Each number is 50 + 10 x the weight over its row's rms, rounded and kept within 0 to 99. Layers, rows and columns count from 0. The size before them is the row's rms in percent of the matrix's.

# q: layer 3 attention query, 256x256, rms 0.0979, rows 164-190, columns 0-127
# k: layer 3 attention key, 256x256, rms 0.093, rows 164-190, columns 0-127
q164 083:56 51 27 40 26 70 70 56 47 52 44 60 49 57 29 62 60 39 32 64 62 50 56 54 53 55 54 39 30 48 55 27 59 55 47 55 64 53 66 70 46 48 44 40 45 33 45 51 45 60 48 46 57 47 69 53 50 46 47 47 51 56 37 61 28 43 26 49 43 67 31 60 60 46 51 49 49 50 65 46 55 50 53 52 54 44 60 65 61 43 55 51 55 36 60 57 31 47 43 61 54 66 50 52 35 44 49 54 54 39 45 62 39 57 39 63 22 36 51 45 45 42 67 42 54 59 47 40
k164 084:57 57 51 53 49 57 40 61 44 38 52 56 65 37 70 35 45 56 36 44 52 40 49 60 65 55 56 46 50 51 55 69 53 45 50 61 53 67 46 48 49 49 43 56 40 41 62 53 52 48 57 37 52 54 56 44 42 65 31 65 37 38 45 70 38 53 43 57 55 50 62 55 42 46 53 23 56 44 56 63 56 46 49 50 56 57 51 40 52 48 50 46 29 51 46 45 46 52 45 42 42 62 52 46 54 33 57 60 28 59 63 58 48 29 47 31 66 63 59 70 70 46 48 54 26 33 50 42
q165 079:42 41 27 29 55 50 38 59 47 56 62 63 55 55 67 49 51 72 62 62 45 35 45 64 45 52 54 40 52 57 62 33 46 55 56 47 42 55 49 66 37 66 45 64 59 66 38 30 38 46 46 65 38 45 52 63 72 61 47 43 43 62 56 62 50 46 70 45 59 49 54 50 59 59 55 58 52 60 45 55 43 55 34 60 63 62 53 53 44 38 54 40 57 51 48 51 41 43 55 47 41 56 44 47 43 48 45 59 49 40 48 50 76 51 48 49 43 35 53 60 75 56 44 42 41 60 47 57
k165 085:49 56 56 67 60 49 44 55 45 49 33 61 57 60 64 51 53 70 45 65 60 61 48 47 50 61 62 59 54 43 47 52 59 67 32 60 63 60 60 63 50 49 69 53 58 49 54 49 60 32 61 49 50 51 56 52 60 72 40 45 48 40 42 52 42 49 39 62 49 59 54 70 66 56 56 41 64 23 71 50 69 65 53 46 56 46 49 75 56 52 51 45 44 54 47 42 43 59 50 71 31 49 40 52 49 50 47 47 25 46 38 51 72 43 47 55 43 60 34 58 62 39 59 38 48 60 59 62
q166 087:38 55 79 63 54 60 70 50 54 53 43 37 57 53 45 57 54 62 35 42 59 59 48 71 46 49 47 30 64 32 45 43 63 43 45 51 64 61 55 77 46 47 69 43 50 56 39 56 45 50 54 60 49 51 46 50 41 51 60 55 45 56 45 64 58 52 58 52 43 45 58 54 45 56 56 56 53 47 37 42 52 53 55 52 48 56 53 41 61 39 42 55 52 38 52 42 53 52 49 45 37 66 55 54 47 56 44 56 55 67 38 33 61 59 56 58 35 63 62 53 65 56 53 34 68 62 39 42
k166 097:49 47 61 50 45 59 36 59 50 55 36 46 56 70 63 41 57 35 49 45 61 56 42 54 41 48 56 76 53 40 50 51 42 50 43 54 61 54 61 46 42 55 45 51 48 39 49 64 39 58 54 45 71 52 58 62 58 52 52 67 47 54 50 43 39 51 53 30 43 61 44 61 56 39 50 53 48 43 56 58 41 45 46 70 45 70 35 66 62 49 44 44 46 53 54 49 40 25 55 61 50 57 49 37 60 51 54 45 48 54 70 33 50 28 57 43 52 49 59 54 60 68 60 40 35 35 39 53
q167 096:34 37 41 42 49 52 58 58 32 47 41 69 49 69 42 48 56 39 51 35 35 60 49 51 45 50 50 52 38 40 62 51 42 57 55 63 35 47 47 67 81 56 57 35 43 54 54 42 37 30 56 60 38 66 49 60 40 48 54 40 41 67 40 42 57 32 66 49 44 43 57 61 40 49 56 53 56 37 64 34 57 40 61 34 40 56 53 42 49 65 54 50 56 43 46 40 61 69 49 40 53 42 31 32 62 50 56 24 54 39 48 60 65 53 65 50 56 52 59 49 31 58 61 47 62 53 56 32
k167 101:65 33 55 43 53 31 56 26 47 53 50 62 54 34 49 55 50 37 35 52 60 54 35 42 41 52 55 55 48 52 47 60 40 81 42 76 64 48 52 41 56 68 56 59 51 30 31 37 56 35 45 52 50 66 58 52 42 62 46 36 51 36 56 52 45 60 48 48 43 55 47 62 46 52 29 46 58 57 63 51 44 47 43 54 54 48 44 54 66 52 48 45 50 55 43 46 63 54 50 57 60 49 59 46 40 49 58 47 35 54 51 44 59 58 62 68 55 59 53 51 45 38 48 54 46 41 39 52
q168 097:59 68 53 51 53 47 38 47 52 48 51 66 52 41 56 55 59 33 34 36 40 49 63 54 58 26 63 57 49 39 41 54 56 37 47 38 56 46 49 51 51 45 48 57 39 47 61 45 54 60 38 60 37 42 47 59 41 43 41 64 43 31 60 35 38 44 51 53 48 69 71 48 39 53 50 50 38 64 58 27 58 33 58 24 55 43 47 33 52 40 45 58 41 61 51 59 43 35 56 45 45 56 52 39 50 61 55 59 49 75 34 39 52 49 59 49 58 49 46 39 38 44 61 64 39 45 48 27
k168 091:37 53 65 50 45 62 35 62 60 39 56 74 53 62 34 47 59 63 48 61 47 63 57 47 59 72 48 50 55 57 62 54 57 32 34 57 47 45 41 50 40 65 48 44 71 66 51 47 21 41 48 46 50 59 46 50 45 54 55 60 42 50 64 52 55 72 38 58 51 59 51 33 45 30 35 42 36 48 49 58 49 34 61 48 38 60 40 70 58 44 43 47 61 50 47 65 45 55 32 63 68 41 54 51 52 53 64 43 47 46 64 61 44 52 51 53 41 56 59 40 53 49 56 66 45 36 60 53
q169 088:44 33 36 52 43 52 51 49 46 38 45 40 56 45 55 51 55 49 46 43 57 59 45 52 53 58 61 36 40 44 44 37 54 40 50 45 52 36 42 65 57 68 51 54 52 49 45 59 51 57 63 49 51 36 55 71 53 36 59 52 43 64 69 62 51 52 34 45 31 69 47 44 66 53 59 58 48 56 48 53 41 43 48 29 41 33 62 38 65 28 49 46 42 47 44 33 61 48 49 44 71 41 41 41 28 47 56 38 40 39 29 37 23 41 40 37 27 38 54 23 43 55 54 61 51 37 57 45
k169 099:53 53 64 39 62 52 60 46 79 48 44 56 51 40 52 64 42 55 48 51 42 55 54 19 66 45 50 53 43 54 57 63 59 51 72 50 46 52 55 66 34 51 39 37 54 33 35 57 44 50 37 37 59 62 60 44 51 41 57 49 61 54 54 68 65 60 55 49 68 47 63 57 43 38 51 49 36 37 67 46 52 40 36 59 44 55 45 48 49 49 54 53 69 76 61 53 62 35 63 35 49 58 60 55 58 41 55 57 49 33 52 50 54 62 48 40 62 48 44 40 50 49 46 68 60 40 45 50
q170 099:55 58 61 39 37 29 47 45 20 71 53 40 35 51 57 47 24 43 55 66 43 44 45 56 51 47 47 33 63 46 44 57 59 62 57 44 43 53 37 60 32 39 53 53 51 37 54 58 60 55 45 42 51 46 64 42 53 53 66 51 61 54 41 49 50 54 44 63 44 45 65 65 60 55 55 44 43 45 53 53 61 39 61 64 63 49 53 48 57 41 60 45 55 52 55 54 62 52 56 54 44 46 54 46 50 63 62 34 34 53 64 43 40 45 45 29 47 59 49 43 79 25 36 54 40 44 53 49
k170 100:55 49 39 51 71 67 29 52 67 50 57 39 45 58 64 33 40 63 49 46 37 61 40 52 51 59 47 82 52 45 45 55 51 38 32 44 59 34 46 44 52 46 29 38 45 52 51 54 50 62 54 40 53 52 49 74 54 36 46 52 34 70 45 49 50 55 55 50 65 44 57 32 49 66 48 63 43 61 44 66 38 70 38 52 63 64 52 56 37 45 50 61 43 50 52 43 50 53 43 45 42 46 63 58 53 51 62 68 39 41 43 40 60 47 64 48 42 55 32 55 37 49 42 43 29 60 38 61
q171 084:38 44 68 49 69 41 41 69 40 57 51 51 41 40 61 29 61 54 50 54 37 64 54 51 52 33 51 34 49 58 58 38 66 57 63 52 46 54 46 55 47 50 37 44 46 51 58 52 49 59 36 55 47 73 42 40 42 58 50 53 47 52 56 46 54 49 58 53 65 67 66 34 62 40 40 51 38 64 62 59 49 44 50 50 48 41 56 40 47 63 47 47 65 50 50 31 47 63 60 46 28 50 49 49 49 55 49 45 55 53 51 59 38 60 60 68 34 44 47 42 48 47 56 27 50 62 50 59
k171 088:46 53 58 48 49 40 49 50 32 43 33 48 52 71 41 37 45 57 35 38 46 41 36 48 34 50 39 51 49 59 38 51 43 63 43 73 49 52 50 36 54 46 53 54 65 60 35 51 44 58 73 60 73 57 57 59 69 62 63 49 54 55 64 46 40 39 52 57 54 43 61 50 37 43 50 47 57 42 44 52 53 51 53 58 49 45 37 52 49 55 56 51 44 42 41 52 49 51 60 47 67 41 31 32 32 60 30 53 34 53 51 18 39 34 53 42 61 46 58 40 33 51 37 49 55 53 56 58
q172 080:53 45 52 55 51 53 64 69 54 66 37 45 56 64 53 63 64 37 34 53 39 44 58 55 68 38 69 70 38 32 50 51 33 42 51 47 46 45 49 43 56 43 71 62 56 49 62 51 50 58 49 45 43 56 42 49 49 60 71 47 47 49 51 35 41 73 42 56 36 63 56 60 62 47 41 45 53 57 45 41 51 44 38 27 57 40 56 57 65 56 54 66 34 16 37 68 56 46 32 66 48 55 57 58 54 50 61 50 62 46 55 62 50 45 43 38 50 73 53 57 32 56 62 51 54 32 47 62
k172 084:53 61 54 41 55 52 44 65 56 62 36 38 61 42 25 58 56 49 53 42 41 66 48 48 39 61 64 50 52 64 57 51 22 55 61 39 50 52 57 41 50 55 53 58 41 50 65 44 58 53 59 42 55 65 56 45 43 52 53 70 42 63 44 51 49 31 55 38 60 51 67 70 45 63 45 35 49 41 73 71 58 52 62 65 44 51 55 37 46 44 51 62 46 36 41 41 45 57 58 33 60 41 65 47 51 51 55 53 44 45 54 72 56 19 53 37 56 40 55 37 57 52 64 49 35 45 59 42
q173 101:53 56 67 53 55 44 51 52 54 46 37 43 53 52 29 56 56 39 67 65 52 47 34 53 46 46 58 60 62 60 49 51 60 45 41 71 53 44 45 32 42 33 51 45 45 53 60 55 49 53 71 54 50 50 74 55 46 58 34 49 65 42 42 49 65 51 27 44 59 61 21 51 49 57 56 44 33 58 48 40 62 35 46 62 51 58 57 41 44 37 67 46 43 50 45 67 53 72 54 59 73 53 57 52 31 58 43 46 37 55 48 46 42 35 50 58 40 40 55 38 50 50 39 51 47 57 53 40
k173 094:39 47 50 48 61 51 40 65 52 36 43 55 51 41 50 58 52 25 44 56 69 64 39 62 48 44 57 64 52 44 66 52 75 41 38 46 48 39 47 56 36 68 57 52 46 47 50 51 51 46 49 69 53 22 49 32 56 38 47 29 51 34 51 29 55 51 62 29 55 53 67 50 47 52 36 48 58 36 36 66 61 67 48 50 49 48 49 47 50 53 53 66 50 60 31 63 56 38 53 63 43 60 42 46 68 50 42 36 51 56 65 49 47 47 55 39 52 46 56 56 31 52 60 51 46 60 36 32
q174 084:44 42 33 48 40 45 38 63 46 29 46 57 49 45 57 47 30 52 53 67 55 45 57 43 55 39 60 58 54 56 62 36 52 40 38 56 40 47 40 45 54 44 27 31 67 54 66 49 34 63 55 40 51 76 58 51 53 50 42 32 46 62 48 58 63 48 42 45 52 60 61 61 56 61 54 45 51 54 60 36 49 49 36 55 54 32 46 58 43 54 29 41 44 67 51 55 59 46 50 30 55 31 32 27 55 51 47 55 54 47 47 66 55 48 49 62 59 37 43 62 49 52 60 33 38 53 45 48
k174 085:54 61 43 42 45 42 52 48 48 45 57 51 48 54 61 49 35 36 40 49 64 45 45 30 56 33 54 48 42 47 38 47 42 58 51 57 63 25 67 57 44 60 60 44 58 48 46 57 61 56 60 72 56 52 62 53 51 43 76 52 66 50 63 56 48 54 52 46 52 52 34 54 59 45 56 46 56 59 45 54 40 58 60 62 45 57 57 42 67 53 62 54 65 38 57 44 54 50 69 57 51 41 48 42 47 63 44 34 55 50 52 63 57 52 61 32 49 45 61 55 21 57 48 58 44 56 48 60
q175 087:31 51 65 67 61 38 64 41 44 60 54 52 46 61 49 48 52 42 54 51 49 58 38 54 50 34 45 69 60 47 26 65 45 39 64 51 54 63 43 32 51 37 72 49 47 52 39 63 42 61 54 48 45 58 37 30 52 61 51 58 43 45 39 48 39 57 41 54 54 49 82 48 41 61 47 41 40 41 48 51 36 32 50 36 37 51 48 42 55 44 49 45 29 57 50 53 55 52 39 43 45 60 55 46 52 60 58 44 51 53 55 36 61 56 41 54 56 75 66 62 37 44 38 59 41 46 56 33
k175 086:46 61 60 60 43 38 65 39 44 50 34 52 46 54 50 58 56 42 54 46 50 51 63 52 42 49 37 53 55 43 40 27 46 37 57 47 52 54 45 38 42 49 42 68 55 60 55 65 36 53 55 43 46 71 57 40 50 52 43 54 47 74 44 43 57 54 50 30 47 49 69 50 59 39 55 47 42 50 59 51 51 35 65 55 47 54 42 40 50 31 51 67 52 48 38 39 55 47 53 65 34 27 51 73 58 65 39 40 63 48 53 35 33 55 36 48 39 65 52 54 28 53 50 46 55 40 47 49
q176 116:49 48 41 46 32 64 39 57 50 51 42 63 49 66 32 33 50 41 43 43 50 40 47 38 66 43 63 48 51 44 47 66 44 48 49 42 43 45 43 49 42 54 48 59 32 47 49 41 48 61 72 60 59 64 43 54 56 61 41 50 29 63 49 48 57 45 52 63 50 56 68 43 35 29 37 43 42 47 52 40 61 61 42 52 44 63 48 54 44 58 53 55 46 29 58 46 65 61 52 38 66 48 51 51 47 54 53 48 64 47 49 44 53 46 64 69 72 64 51 67 41 67 59 51 53 55 49 37
k176 103:52 38 43 61 47 64 58 42 52 60 49 56 51 32 56 27 50 45 56 58 75 48 43 35 52 44 48 40 53 42 37 42 53 46 54 51 53 55 55 49 55 62 53 47 55 28 37 45 55 51 49 57 60 55 60 40 50 54 65 64 66 23 54 35 61 65 39 56 65 59 58 60 46 44 45 54 54 50 53 37 65 35 56 59 67 53 39 41 50 41 42 72 50 51 51 47 73 27 52 57 56 38 52 59 55 65 42 48 56 44 49 53 56 42 40 46 33 43 55 36 61 44 59 43 34 34 58 42
q177 078:51 52 45 76 44 62 38 40 46 46 65 49 65 40 43 36 52 64 53 62 61 47 52 46 53 55 35 51 37 54 46 60 59 42 43 52 64 56 53 25 54 58 30 40 41 57 33 55 48 45 46 52 46 58 50 43 46 59 45 39 72 46 45 57 61 50 52 51 51 46 51 54 59 55 55 64 54 46 43 48 49 63 58 63 57 43 46 56 50 51 57 53 35 59 62 72 27 51 63 68 48 57 48 47 46 45 75 46 60 34 52 51 55 59 60 65 46 55 36 58 34 56 42 42 52 51 57 53
k177 085:40 55 22 63 53 60 49 41 40 67 47 44 54 38 46 48 57 49 52 59 49 37 52 71 47 42 62 32 40 39 43 56 52 56 47 46 41 64 43 40 54 43 32 66 58 43 52 45 57 43 45 43 46 47 49 40 45 46 39 41 44 39 58 60 50 55 60 49 63 58 42 59 65 71 50 62 44 52 41 44 50 45 34 47 38 50 54 51 70 52 33 58 56 45 23 52 59 53 51 66 34 60 48 44 70 52 64 40 50 51 49 47 42 63 59 51 47 45 37 55 42 34 48 63 46 45 64 47
q178 107:19 57 52 57 33 45 61 30 50 56 54 48 38 67 60 20 42 50 57 32 52 51 42 50 36 51 42 41 38 37 43 37 66 57 59 59 58 67 48 50 52 57 55 54 48 55 44 47 57 46 38 70 54 56 41 62 51 50 41 57 46 58 40 48 41 40 44 55 54 55 53 58 46 38 56 60 37 30 33 57 41 56 57 32 54 47 46 46 50 39 45 49 42 54 60 54 62 50 40 62 39 50 57 48 44 64 46 39 55 48 74 39 54 64 57 41 43 50 43 35 44 67 42 53 49 34 43 53
k178 103:53 36 51 53 58 36 51 48 50 31 46 39 44 57 56 49 33 46 38 47 50 33 64 36 31 41 44 43 54 59 30 38 35 38 48 36 51 53 50 63 64 40 51 55 39 45 40 44 33 51 56 48 43 40 41 45 55 63 35 58 39 35 72 55 45 50 31 47 62 60 59 51 40 41 62 59 54 50 50 38 50 38 49 50 36 42 48 50 34 39 40 33 78 38 66 48 54 49 38 47 45 49 43 57 41 54 35 64 30 41 39 53 40 43 29 53 58 61 53 40 43 52 47 45 43 50 39 42
q179 106:58 55 55 59 36 54 54 52 54 60 56 51 45 35 50 47 54 45 46 60 69 31 51 47 41 52 63 53 55 37 55 32 38 40 31 54 44 52 51 43 27 40 39 43 47 61 49 53 49 50 43 36 46 42 67 39 68 57 46 40 42 52 43 49 53 51 49 46 60 40 48 55 44 45 46 52 48 59 63 37 39 49 59 60 55 63 60 52 34 62 58 41 43 46 51 67 25 58 46 46 25 48 45 45 48 42 55 50 33 31 41 39 52 53 38 41 47 42 43 47 47 42 60 68 42 49 46 63
k179 098:64 53 26 52 55 44 61 44 66 48 60 63 43 52 47 20 33 35 31 56 46 58 50 33 66 42 47 31 48 47 41 49 53 54 55 54 36 54 48 53 53 55 45 49 50 54 53 52 70 45 36 51 44 52 57 43 39 43 38 51 46 45 47 49 35 28 46 61 33 52 67 59 68 42 36 60 49 49 37 43 69 35 45 42 53 47 43 26 50 54 63 67 60 51 58 48 56 49 49 70 41 43 53 74 51 30 51 54 53 59 44 59 59 49 32 44 66 56 48 56 65 61 27 40 45 49 48 58
q180 100:51 48 33 43 62 52 37 51 50 47 43 50 60 49 45 62 33 48 59 48 24 55 43 40 50 54 62 46 64 62 46 53 59 48 45 54 47 58 51 58 53 47 45 43 62 56 55 48 69 33 54 49 44 48 33 47 58 52 73 52 68 55 47 60 59 69 39 35 62 32 42 53 52 63 63 52 40 55 51 55 48 41 56 49 47 53 55 44 62 53 41 44 40 49 36 28 49 49 54 37 38 34 40 23 44 51 50 51 29 61 47 53 52 56 54 33 47 33 52 49 62 70 50 48 33 54 65 63
k180 096:56 42 36 48 39 42 57 56 54 54 57 46 47 30 32 55 46 44 52 61 67 58 47 48 57 42 40 41 52 63 43 62 44 79 53 31 46 49 47 43 58 69 60 45 50 41 51 57 73 39 42 63 56 49 63 32 41 43 46 40 67 41 27 55 42 44 40 42 36 47 38 38 50 35 46 68 74 42 50 57 40 53 75 43 46 39 38 55 46 54 32 48 49 55 66 41 47 46 69 69 46 41 55 62 62 46 41 58 57 48 55 45 49 71 31 36 61 60 48 51 66 56 50 69 54 70 49 44
q181 109:42 76 74 45 57 49 52 54 43 41 48 44 48 56 54 38 55 54 49 20 62 40 60 59 53 46 52 29 46 55 59 43 46 61 30 48 52 43 63 41 57 42 63 35 39 59 47 53 44 49 37 55 49 53 48 49 60 35 47 43 58 45 61 35 33 66 43 47 55 56 50 63 58 48 57 57 70 53 51 39 43 45 42 49 53 59 60 42 64 55 47 54 62 68 58 62 48 50 49 50 36 49 31 51 58 44 55 53 60 55 49 44 38 52 54 44 48 35 36 59 54 48 31 58 43 29 46 30
k181 104:62 57 32 55 64 50 46 54 41 62 33 61 46 48 39 34 38 48 39 55 42 57 44 48 39 45 49 39 48 52 37 53 52 50 50 55 43 62 30 40 82 33 38 45 59 38 50 39 35 41 67 42 46 72 36 53 50 37 53 43 50 55 65 62 68 52 45 66 33 34 54 52 30 73 64 51 44 49 43 41 53 46 50 59 35 72 39 43 57 46 50 55 65 62 55 51 44 60 35 51 55 45 59 48 60 69 48 61 38 40 72 50 55 43 37 55 70 40 40 63 56 43 43 45 52 46 54 52
q182 106:40 27 58 68 47 55 34 73 48 56 52 51 54 49 32 67 48 43 52 57 40 33 44 44 73 44 52 49 53 46 50 42 54 54 52 50 57 43 51 41 27 40 57 49 48 25 49 52 49 51 46 60 67 43 44 44 46 51 58 35 59 43 61 53 35 39 64 50 49 43 47 61 52 48 69 50 40 70 52 40 54 54 74 49 34 58 50 33 55 52 50 39 53 63 54 49 43 60 61 69 60 70 65 52 38 61 63 43 51 50 61 48 62 62 45 37 42 38 52 58 30 61 58 63 63 59 43 34
k182 104:47 51 35 53 47 51 55 46 42 39 47 60 43 42 39 65 47 64 46 27 49 53 32 62 68 42 51 28 43 37 35 64 54 50 55 44 54 47 54 37 31 28 42 52 57 54 53 60 42 50 57 42 56 50 41 50 60 65 43 58 55 42 59 63 51 51 61 47 52 45 55 55 25 48 39 57 58 39 43 51 52 43 52 46 38 34 63 69 50 43 47 48 38 29 44 39 43 71 37 59 48 38 43 37 52 56 75 41 51 81 55 60 51 48 52 39 60 53 46 51 45 52 43 52 71 49 48 52
q183 099:49 40 46 67 53 72 42 37 63 55 43 59 61 57 58 64 61 50 73 68 56 44 53 36 38 55 54 57 55 60 57 44 38 59 37 44 36 43 37 48 35 44 51 50 21 41 54 55 39 72 40 46 68 49 50 62 51 68 47 58 55 46 32 38 42 50 49 42 58 63 47 51 36 48 64 43 70 58 35 39 62 52 61 54 42 50 50 47 56 48 70 59 56 43 55 56 43 29 57 69 40 51 55 52 60 52 44 70 54 39 55 51 58 62 70 36 55 43 35 38 64 47 51 47 56 42 34 50
k183 096:37 36 41 56 46 65 46 62 41 57 51 50 51 52 50 52 49 31 42 63 55 49 43 28 54 30 48 28 37 60 48 62 49 72 38 56 42 37 53 40 54 38 37 30 48 54 41 41 53 50 60 53 45 64 49 47 41 55 39 52 53 49 51 49 39 44 47 37 48 57 62 33 47 68 43 47 42 66 59 56 61 53 71 53 52 50 53 45 44 50 44 48 58 44 55 62 45 52 43 43 51 52 60 43 42 53 37 62 53 54 53 55 48 33 44 54 67 44 56 64 66 59 49 28 43 53 54 30
q184 106:71 47 40 31 57 51 30 51 58 40 43 51 54 57 42 39 30 58 34 62 60 62 49 74 50 47 52 42 46 47 34 60 65 45 51 56 55 34 49 35 46 43 32 39 49 48 41 56 40 53 55 38 58 49 66 73 52 42 31 50 56 47 58 49 42 39 31 44 59 62 48 49 52 69 60 58 54 39 50 54 45 63 41 61 51 60 48 54 35 45 52 66 40 54 70 48 44 56 32 70 64 61 35 60 48 59 40 46 60 54 51 69 40 47 59 57 43 58 56 42 51 58 46 58 50 38 47 36
k184 103:47 46 44 55 53 48 59 48 52 52 50 41 51 33 58 53 54 51 57 46 39 35 73 48 74 38 47 30 49 28 48 49 34 37 45 57 60 66 42 53 45 42 53 50 49 47 47 38 43 40 58 28 54 60 76 51 50 56 53 47 53 53 51 55 59 50 66 55 40 50 47 47 36 37 43 56 46 47 54 38 49 43 40 48 36 62 53 42 32 37 62 52 40 52 42 55 47 46 38 37 57 47 48 52 66 45 45 49 66 44 44 56 41 57 55 47 35 51 58 39 43 54 45 57 62 50 52 61
q185 104:29 60 57 52 42 71 51 60 33 58 66 57 45 58 47 44 62 51 53 43 36 57 37 51 42 45 60 66 41 57 44 55 48 65 53 27 66 52 58 60 41 56 59 43 48 62 48 50 45 57 56 39 34 43 38 52 52 34 68 47 49 33 44 54 65 44 66 56 29 46 65 44 47 31 40 40 58 56 43 46 49 51 60 40 52 44 46 43 56 43 58 46 44 28 62 30 68 33 52 38 55 40 53 47 59 54 58 51 47 49 47 51 52 52 45 44 47 46 53 57 53 36 52 46 59 45 70 44
k185 100:63 56 38 53 49 35 71 49 55 49 49 57 52 51 62 33 56 56 55 50 58 65 52 54 43 47 34 45 47 58 27 69 55 55 71 32 57 54 45 63 52 70 35 52 46 48 53 61 45 43 30 39 51 53 41 50 47 49 58 66 42 35 40 44 56 46 29 58 39 63 48 51 37 70 52 44 40 54 74 57 50 52 31 51 45 46 55 51 61 57 36 48 58 48 53 54 52 58 62 55 38 46 61 40 45 45 58 65 52 32 57 46 48 69 66 55 58 38 65 44 53 60 34 43 32 70 54 35
q186 099:64 24 39 55 38 48 56 41 32 59 30 45 66 50 49 38 39 55 48 50 52 23 53 42 44 64 53 57 53 44 64 56 49 41 48 56 55 32 66 47 45 60 65 66 54 49 38 52 40 76 55 47 62 42 29 61 52 55 58 40 46 54 57 36 45 58 43 53 44 39 57 53 57 56 48 54 55 60 55 45 58 36 45 56 54 43 44 52 54 49 45 61 48 56 56 46 49 36 51 42 38 66 55 44 61 49 51 41 41 60 51 43 51 61 49 54 60 61 44 76 37 46 37 61 47 38 59 50
k186 101:46 42 53 44 49 38 59 46 62 47 49 55 50 37 48 59 62 47 49 59 39 62 66 46 50 61 52 32 33 42 40 64 44 65 51 52 58 36 68 50 55 54 28 29 70 48 43 53 61 35 41 47 33 58 59 49 56 54 55 57 46 39 35 54 61 28 56 53 50 42 56 50 63 52 57 65 39 47 61 53 60 53 39 51 52 60 49 38 45 36 50 46 46 63 44 42 43 53 64 55 46 43 65 53 59 45 37 51 46 61 50 71 58 28 48 78 40 42 49 58 42 27 41 60 67 61 59 59
q187 099:48 56 40 43 49 41 64 49 36 50 43 52 45 50 49 66 52 37 44 53 42 58 34 34 55 48 36 63 55 47 49 60 46 59 43 44 46 56 37 71 61 50 58 51 75 48 39 53 56 29 58 48 42 42 53 69 48 64 49 46 61 38 45 30 67 29 51 64 40 48 38 58 35 62 38 38 43 50 51 54 58 61 50 57 60 38 42 36 67 68 43 47 54 50 69 49 63 49 33 28 53 57 60 48 53 57 39 58 47 60 61 58 46 37 58 64 60 29 48 39 69 55 38 53 50 49 61 47
k187 114:30 35 40 48 43 56 34 45 52 56 62 33 54 53 56 54 55 49 53 63 61 60 50 51 55 35 53 55 36 56 40 68 48 66 45 44 50 43 44 41 41 52 50 57 46 54 52 43 61 66 42 44 69 50 55 70 25 34 51 60 47 41 43 55 31 37 37 48 52 45 37 48 43 60 40 68 52 50 35 41 57 62 55 49 59 62 43 54 46 52 62 53 64 37 68 54 38 58 36 52 66 46 71 71 38 64 44 55 45 44 47 46 58 93 59 46 52 44 47 58 57 48 45 58 60 40 51 62
q188 109:60 38 60 44 38 58 53 59 51 64 49 55 50 37 46 49 58 53 46 48 46 42 56 28 45 37 45 41 71 59 52 52 45 53 63 66 44 47 61 65 45 48 54 71 61 47 58 32 60 64 74 58 37 54 43 33 35 49 51 56 58 44 46 52 45 56 54 47 61 58 46 35 66 44 61 63 47 39 45 48 51 41 64 51 47 47 53 54 29 38 48 62 63 44 68 52 44 64 52 59 74 48 32 63 55 49 35 40 48 58 50 40 43 37 45 46 59 47 64 53 61 53 48 52 44 54 66 51
k188 100:44 53 60 43 49 43 50 57 66 42 63 46 63 54 43 48 46 52 59 53 51 58 43 63 53 63 39 58 58 71 46 49 47 57 61 36 49 67 45 44 57 58 52 46 41 53 62 65 67 46 35 42 79 45 28 41 55 52 47 44 48 42 25 70 68 51 38 53 47 61 37 43 44 58 39 32 50 49 57 49 44 50 22 48 72 35 54 66 37 64 56 56 46 57 29 65 43 19 55 42 55 66 61 38 57 48 59 55 54 70 46 54 54 45 48 65 64 61 59 51 66 38 49 57 42 69 47 50
q189 107:58 42 62 63 46 54 49 49 50 34 53 43 53 49 51 51 53 40 42 34 38 56 58 60 53 68 50 52 54 53 49 68 56 45 44 40 58 62 47 52 30 47 41 47 52 51 42 69 72 65 42 52 62 33 39 47 50 56 43 56 55 47 50 53 44 56 35 49 47 53 40 42 56 41 36 78 54 58 77 58 45 66 58 41 37 39 50 40 41 46 53 52 53 71 58 50 52 60 44 47 52 36 50 48 42 48 50 46 51 60 48 40 58 40 55 58 68 58 55 38 63 55 76 50 55 51 67 34
k189 119:22 49 53 71 45 66 48 52 43 62 58 49 73 47 52 56 35 57 55 45 48 64 50 74 51 73 46 49 52 74 64 42 44 39 53 48 28 59 51 41 51 48 63 54 66 51 38 52 40 53 52 50 37 55 35 39 41 38 60 54 44 51 60 53 64 53 65 54 62 50 61 55 46 31 74 49 38 51 49 36 56 45 54 56 47 59 63 57 41 35 44 49 50 50 48 58 58 41 45 43 51 39 67 47 60 54 67 45 59 51 57 31 59 68 31 57 34 61 49 24 49 66 47 69 46 60 45 49
q190 105:59 44 60 38 55 72 31 49 49 50 46 66 60 45 50 67 44 52 53 61 57 58 40 56 53 44 45 57 58 48 57 56 59 33 42 24 68 50 54 44 39 53 50 57 59 32 53 59 47 44 49 45 58 33 53 45 41 56 56 40 47 44 47 52 47 43 41 58 25 35 26 49 50 49 35 65 47 34 47 57 56 43 44 48 41 54 70 49 41 48 75 54 46 50 36 56 31 43 46 68 44 65 50 49 53 63 36 55 61 45 33 56 54 47 44 48 41 49 52 44 52 61 46 57 47 56 50 35
k190 113:37 43 33 35 42 51 45 60 61 40 51 52 43 67 51 55 58 48 42 52 44 69 48 47 52 56 61 35 43 42 53 56 52 49 54 55 76 44 62 45 51 36 44 36 77 57 52 41 40 37 49 59 49 21 42 44 44 44 47 48 51 28 33 41 59 58 69 37 41 61 68 50 43 48 49 53 55 48 68 56 64 57 28 54 45 49 45 70 47 22 48 53 34 51 51 56 39 48 53 35 57 52 59 55 52 52 55 46 50 42 52 37 40 42 56 51 50 52 56 57 51 35 50 62 55 54 58 46